From a checkpoint of a small transformer trained on Wikipedia.
Size: 16 layers, width 160.
Training: a variant of Adam for these matrices, 10148 steps.
Each number is 128 + 32 x the weight over its row's rms, rounded and kept within 0 to 255. Layers, rows and columns count from 0. Numbers have three digits each. The size before them is the row's rms in percent of the matrix's.

# up: layer 5 MLP up, 640x160, rms 0.207, rows 542-561, columns 0-159
# down: layer 5 MLP down (transposed), 640x160, rms 0.194, rows 542-561, columns 0-159
up542 131:132114105139141079083109143095217175145188074099098119097137145143120219116109121109107125108188090113107106164160153171096136110157026111150110165159119069147117061104119174162114210150102131162131129162177121150140125143086132106100124150152131132075163089169063145118152161121133168152118098054130131115099126135158154172101107141126099139148106131172156134143104113134122160135108108188096099139156098121114062179113107127081132181082099118116091155120104115053137092139133130
down542 125:123154106141135126103134119165160128133118201117073084159102158192138144113138159166154110105143104105074116151127136112157159160152144159038137140173101140139109106111174141128119123129126144134126109166171123079159180130112134146157147112134172152127104142086188074070129170057093170174127185132146134088135105080102120135194176125115108133152128059095135114115116138169104157233191151112152091103160051098122163148146144149124143110170149190080146124134073144162139157083143171
up543 102:181195189159168088066105148119125145106147081137136083137129166134121153124224166158107142108129076112119100113184135068153192181140160164153128141153125096124125102140095055172135141110130102147136161155103111145173118154160131179122090126141142063082161137095088139136140185098140051123121113127129102121130109159088099148099090103125131117073074175152143133159141068141147094061126119138089146112126119133084134136169132116098128130029110101099129125191105142151073158108149108
down543 110:125109130099179125149134126073161111124165092118138114093129096099077134081116122203140177156156128139122094124160136115106161123167185121199119097158076150161141146130130122130072170168124106153147149133088124136122107094103143131139133097097104109093127116067104118090139146064131151171162185124217114100097108135127099170134069146162089145175162061194149105154159086144094091104092128134163134176143089070128186138090124162128110092089132191129114149172112209140085076084111128
up544 111:115157138160141153101136107118116116089098071089176198158127116120176215175120154170099073169110137197154052119100158031116141125107081097113126158101183136126174098150121139153152130137113122090155126102125137122123124076112116135129114214111114158141081135104144117134140149123121132146148155155148129143070121127112109183161166158106105128046116091099170097176076151139131151128132104087073212096119110085135112093171130172123155136169092138117098160136164112073144091099099147
down544 116:113089134180110114130198170179136118148148130168107117154083052156182129103084163116143168106140123108061155107072144142108126094117072104138171090159107131165108170094112091062102141132092110089113125201138140091151124146137142164149151130166166079103149125160067123139124127133128108102100187154183160122056091159120173160130172152214170115141211090120069138087135102077112154157179123165145145120151148148072152131108103127152066157144137135131161154146108123140139114110119112
up545 110:074129143202203150075144186114118140170164121074119135200158108129172146134158176150114156113139051137130093147108103103127130085136073100119135204065174093125124097121138098151112157109095156127145077173087090181146139133129122109127048147100167107152102094063078136168081138131121112151117116063161139119105073128145115130093111126171126072085130122138176150144126147122172155129138168195115165107108190114112062120168149117153154153122076107135126172136121134119132136096113105
down545 111:220098115110133129118138166134133122076118119161103128085111000153059115109078122173096121121077148097137135126145158124175134122086060135123182114172144126136160130147146141110136155145136066095141123104165149078145122079138123099160173092255139114166099093131139116077125108140141137148112132128163133167136157149128094120129109127143190144123127118175142157149137095142093102143214144126185127168127115113116123115128181071134123100112112131145102091146082113137117139136115126
up546 025:153130164147128144094104129111172125150137103134131207176180167118130147186169157153050079136116134164192088162156145136132150136104113139132200161094149135128144127154151121152138148106114156130177092186105121136187093085076104141117109150187147128132169133115110154142204111152152110136134109106119148089111110142102148230129139120134164086086026180141149158174095114163144097098125166132084145164136147129158126200108132161142119154141118088132199119097211115129147132111114129
down546 023:136110078093085116152149140122135085117105133121089147133179121151084095066134126088147135087146131160096134146165105109168106112137167095085091118084136126116148163123155119128116174168211144179118166166154103131107209141115094135138156143137125162106122073163176138108119127124102200103184095136136163166069104139198127159154099112121134116139175093085090129064120140112125137198133161167150201126140157067179124134136194105057103215165122120125144144105119116078138082117137134
up547 123:215127166148113125105135121096099107149138117125160187185109172113134178111170090116100138182052122186170129110139140115121128150142142135099127116119117104193123099126134146191148130104045124154171089111118138166119134110104138132120115155134101101150112127170186166114136130138212127154117129151116120180179145133148168145096163133096150096128106127146106145186061062104169122157127165084104140110129096144170099169134152174096097198099116076224173156122151100129083133185142093
down547 129:143127145150082119134135112065156151132116116142134078111142104133114086097125134133159153172148116102119131078133160157113093119124095075133148102136154128119060092089205108138131132146139132127145101134226089148112126152116244133136154157129117112136120135166081139138181103138124160174169186155130151130098165108150160176155183159183175123077100123156094133122179126136114116202120146083090149108090209183194149069122115144147116116114143102131101130211139070148124106124170161
up548 022:168139102162108183074079119170175148134140092131106139135120193103176170166151109147097122107116122161133094150149226129126190157157119124156125139127161073129164068164087115093129179093090124177168138137076129201143129107125153145111112129206128144123167143119140122117168180209143107086104143143122177140087128153116139133096125128097129132070086146150161162172089096180149099099192093127058131165131169159135116157127160154156128133092034114114138123123134095109147138157157142
down548 012:152153092113141134138138134111114103092092145099131132083074123137162127123088112105201139137197139156175078027155167155162123168123140183174084138101102184110103102169092187113168128116130091072113107098139145133133053121102124073087101093126112091162160107120137101120134120126102131119159090130102081140079197163101128107129111152148147194125134134146154100129142132132178111128102112077135075103130089106078229115143065083116125121096145140099063148160098156096089111141152102
up549 116:112141124155114131150138108070166150157157115173147101136116130133162129119135170117122159153175157154139101129093197158107176103128092127170186130105154071078100116143098132161107232059051127139129092117179107122183101132126142133116081119168135157082161114121115117215118113135120129081100129067145163074105130102169119171137123122089099172145125092163157150123136113177091119090131107210121176168110174111129122096122105130121128109147171178123176148157088115109225131135087121
down549 121:166122096119112204122124122135127144125104181093199126062106149097096164149150148146132167184132147093112195098112185138149115150105176132133137108106139151111144143121128158101140133137147018134112149143133166073128137166151172111124173123107110138120084156092115099104138109115153151124107136198119086203145164106165145113119092100118105172163101200127080074149115176132136087115096097115131088143083159130106147077065074160189112091094182147141104099105104138060107128106175159
up550 109:177146127181130164145134125134087192150133150100117143205170136078151118081183131157108111104121114099136134122139148210126193159145163099115180203102098097142156030107138151134131120148075109135111135220098109113107118107084104138122111148138108124157156148167122141093139105114248173153080148133147096140155136127138165148108124083106159151083112138155095100118078108144086123096180124135150173131168107152129145118119087152125095152141084130176150130100170090099104162133149187
down550 114:137089159125164119151122133113117150173123169194185122128134116126113180161177143158119155099115124199114089114141223124094086123151101148148192142120118172177104224177221101111095145155072122138148130172105153118098116114127096169177083075099131111117101096132101109176112133144087095115150177115131113089109130140096109144073146109165168124113178111120040098143108156127139184084139109115183134123149120093132106148116141146171105077122127195124116135091158138121114072134113155
up551 112:110147174193127141059143081151186157171148131160108140204152104120129095125135092156096124120113166153106143160087177145054134126166121123160105110122139159126090164104114103087122123112096104097101141160177125130178153121144080148055113164134171110103111142113077102115126071107142104127115152045149131103144115109103151150122150121114107137103129175151163093112075133146185158084160169151093130120090165114118104158098098198161187130144061130057122207150146124151175121145129202
down551 112:099123176196126110174135129189123124102111147119141153129090081164080156077147119159099135150110169181158134081177106115118098071124114124166152201167142159182152123110138102196132180080141111123137157144149099140117220162138106126169183144077126118141127130077109118128105101098143118140114101185204109148113154200119102117123138083150112124182103159081135160098125135114101082184129085169159118140089192123075195143134147153121106069124123100165105094084123120108108162133150102
up552 115:105144156150145119120120220150103180182102132165116146148149159082121147107132153134110108147134075113132147126087112194126161126188084155132118144128190135092134059107158111083088137117080124132100142134143110159221130143126157083069146136117109145166096092083166146140145198179101153213151149134096145090191124130129183134135133082079094147123099107144182089108094151169147114064138149112128162164169122159135126182128167153142126161127057107198144111110096130140124159084133147
down552 116:140190155135115162192162155150115116085090154130136118127144182140167150096083147189129151128135191073075128110075131129115130111115153117058126147141130139102097141094180176190172055087094138101107183103133202124106128099112081170119150156136113164163147129111115110101130147137098126123043130123115158187081111096190078120152114135090144064081192133090123098149128091125116076147073107105125061100169139097119139149165150128128188119101167107155147134134148147137081137146130093
up553 112:193221157192120117142123143153173156122139118157100089076114175156144095135126086101040145116102156146161155122122129172131148167079123166134208138156154136132108156171168070095177131139117112109141092113168129102162063117113183145101152130146110087099157173100101100185117189146136118164080122150133111138105115076133154147137088110104201077153097133134122131185091097151149061112140124144130103175073133133096065080102122130173149124056148126115121110120148092138117136102146148
down553 115:121169109111132123156095163109099080172195133037157081122144099166138134109113158138156093094070100095104134123160091062074097149083165150092114179099126145106106176151172098149094106192125115092039189158158152126104117114063192140131170147083112136123096118130141136094144136125180157144139063143102154125107111117100122086081147143159119130129135113091176101090134121105112159109126098138136110091151091120114106148170113104054054144147153071119180160104101124128132102162123175
up554 109:136108167094142102095111108119131145141046091163107128131131130047131140125109121137116081135142148138151179120176223140122189095133144132121148119086130176063184152106136107127101115143118116154134079108168108138060129106114150117134110174167124109110195133155129157062145133155112088172102119137103140092084155163117089128151136139119139144100105158136144064135108134146187138109119158147079120118149220139080125092102188167100052121162138099099145140141200034128121085102103146
down554 111:165172198100139168145070122130141086161151052138109096144108106082143147133119079160122170143112125162086071195138139119088143077113195075124136112084157124125106144113122120129113101138092172105126130129076103151099125116099076070032129118067128071107150117124124118118070101138066122110152153074158116083128147127106109141087097109143144074170152125103069109167155123156083091138160159137168118193160110083115100128159151096098159173159118102068129090133120092096131096135104089
up555 119:122143168176075088094112124110081150128150075136087149157101162153134176096185109126108180132075112131105131166200103081130126166082160078140121165123117112172053137107138132070121146146083160201148112162082100148127053080125145174123163163136141076135154089135129130149135105118128069086124123112035160147133083142107120109166188119145140091125103183130110196154135120122150099098125088114118143152145178135148130163129142096101115108160082154104120133136114134160166172214107104
down555 119:134155088080077093168099091108200114138119091179152132115072073085140129195121099102183108129164178130159057129158092138187098089188069173059137160109093116152174174084131093139101141122136163106130114083184162118145116169120171144093084129083135111093110172129107140127101155079137126160111141130126130108107116139146149132125079142104156158083134078094136102084144117138159162146127101145094160106160122091168122140152133120129121119106205149155079164085073164181124131078164102
up556 122:194122104172137111120118113124154172171115131115076118141131132171183148130151107143050124162151136110096144186154169182106110179108159103152148122105144127153157092150115172113093091116133109182146139138090022135118108122097097116159083136113160148126185178130122105110183159107109099121116134144133116110115137129152091146106185101067181118072110193149149169153116137151082137087133088157142140121191098196155162119169109111136067093157106131164111239131116123129156160095117170
down556 124:133124066152095126137110102090134133122119164145096145122128109098119152141154063127098144058152126100134198184089067133135143093081144130074146162178094130098142091171106148129110070113078121138161139128107101081187133115133129176148132128164063111130138159122156070171097167115135143174167098101166199133162190076175118160155089138091165134194071135102167152086120180103087120156142090103105128112114115146137140188114129110072152102183109119164159168092110152175085112140149165
up557 024:147140152134055126107109154134153142145140120145122147162141209130210139130179122195063116164143145146177100167133163133098190135124099154196198151124126068113175063139138089151119130142099166162143103156140142157138103140069139106127127109151089136116163169137121109160185134100183109094096140119114136139147107100097146175141180119152152101077067134149198132144145084173138124104161134138061155153175132135114084129134120171108088157112141116110120172098152105116204084119094199
down557 020:106139141152152078160152094094162120088105169127109095140130127141126110176125128081104131153124164161140153134125123152118154111131112100072096116148207112159066155112174095163186170134160169107095193090120176130152137113067114096151202161086145174146121142156083130132118106107153151132103097085075093127142110117089122169119136173109148123175193109111070148127124166135063086111131107079145148057131133215049160147086111111164151100095116192146126097193119101117155110145130152
up558 105:093180119126161071148151115148141068203116109070101132177139132044146176173119119154048132102130176190134103164100178146146127130116107077168174070102195117137156113158081139131101095146151136109100136149117141119150133124108042154130128147158114107178095136129165146102153147104109152110132144168128119129136122134131115104189169127078126103134124130129167098121066122085136172133138153151106154129116134106071129120070147160143168141165108157041080157145154101122163040151143167
down558 110:094149157217112136098108112133122134139135165149129168073159131127222114085102092110145143151169165110118104115112155112114145097178142155047112121124128160153098134108137179122139131121143099150028132126143109064112103073106117090196184100159144188121124089110094145116089082114110060133177101113138143101157115162113082196095107154122131170096113122131113134108124119123133171093095102156146054099103081086096089111120077143121151090101088099167138137145128158104089159114191162
up559 123:179148157144140098118076120168119080163117113093094126122099154143114153130110132146086112142095112165120110110094224142063095174117110082110152081112119111143137064153089108160133123132120165155111121180120137102125110097130086114092129094145139088205124173159168106099121187150100106097126191167132161143130110133134106116129176090145167155000082142127164105130035149097098079119106118108136145105117116169164119185078094148108125140123132157216158100106136119147113097169121127
down559 126:105166118182115141144092110103133102110136084144143118107102101156138111085117105077140138132211087122090099114116095076193119078116130183128117110092107109138121162077160091144107177094173129122144127063167168132107096084190089186163073132136119162164125148117122158124098118112124089154115171165123125151114082155142168176131118097190077186114164106158095138126203187083062167176099129136127066117134123136123169137163123138115159182168148148112125117100133055150164121096169091
up560 125:145092148180124056136120137161140172093078130098153157130097150125102193205117154114118125150164090150122148158183146084115171132139132127119130130102123116125152111145167089188074192112132113139193118130123145166103097134102157160126073129203188049142127125148169154125157156147159111144137122121104113167154170142103131158143082192110118133166088125151109245133091057149163132153100135111138116117151127106109064126134096152117113169094149036126146136133124113102108132131062105
down560 126:118102113181132098119175130130144105100129125177148110095184121132132118100111123158131155094049179150067144147139177057147149115112108118120081100172120175186089120121155108044114095130075132097119149129123137196142181130067075089123116109090128112136128129130096153124130053097160125129083134132164087159075139153145149149119116127177115144103137062112172162122179127133166105110075136090085171134201150188094143115111097158164181132121101144168130189098113152155152172119070137
up561 027:135131236145116188053081107126130133205149115125102121157151133123180135158198131167086097155106135169157108166184144130116161143112114115201173129110162106115149117113115106086131147130095127150185084164113119174120127113127136086060083161163120112128161142135101138131207135163164104093103116142121140167124123118117097128143133124117137115114064162211157133170082052125143122078138130126091154177135144172096085170089136171076134132114083124135139120112190111160133137187128113
down561 018:123097128130159106137175159148122113127071086183156134131118120131060125057120156123119080089128125128121167133126073099128069143185142128069109120146170123193161163124154099100112136141156116167104137133150106062126133125138104148164096098082124149208106117127176085115065078136093149086082106115161096148142103126152131099118126107089161066213159157130134077083108146123114139103160035109198105107140154065138117139092124066111166098121125124078096102155123091153144135112183147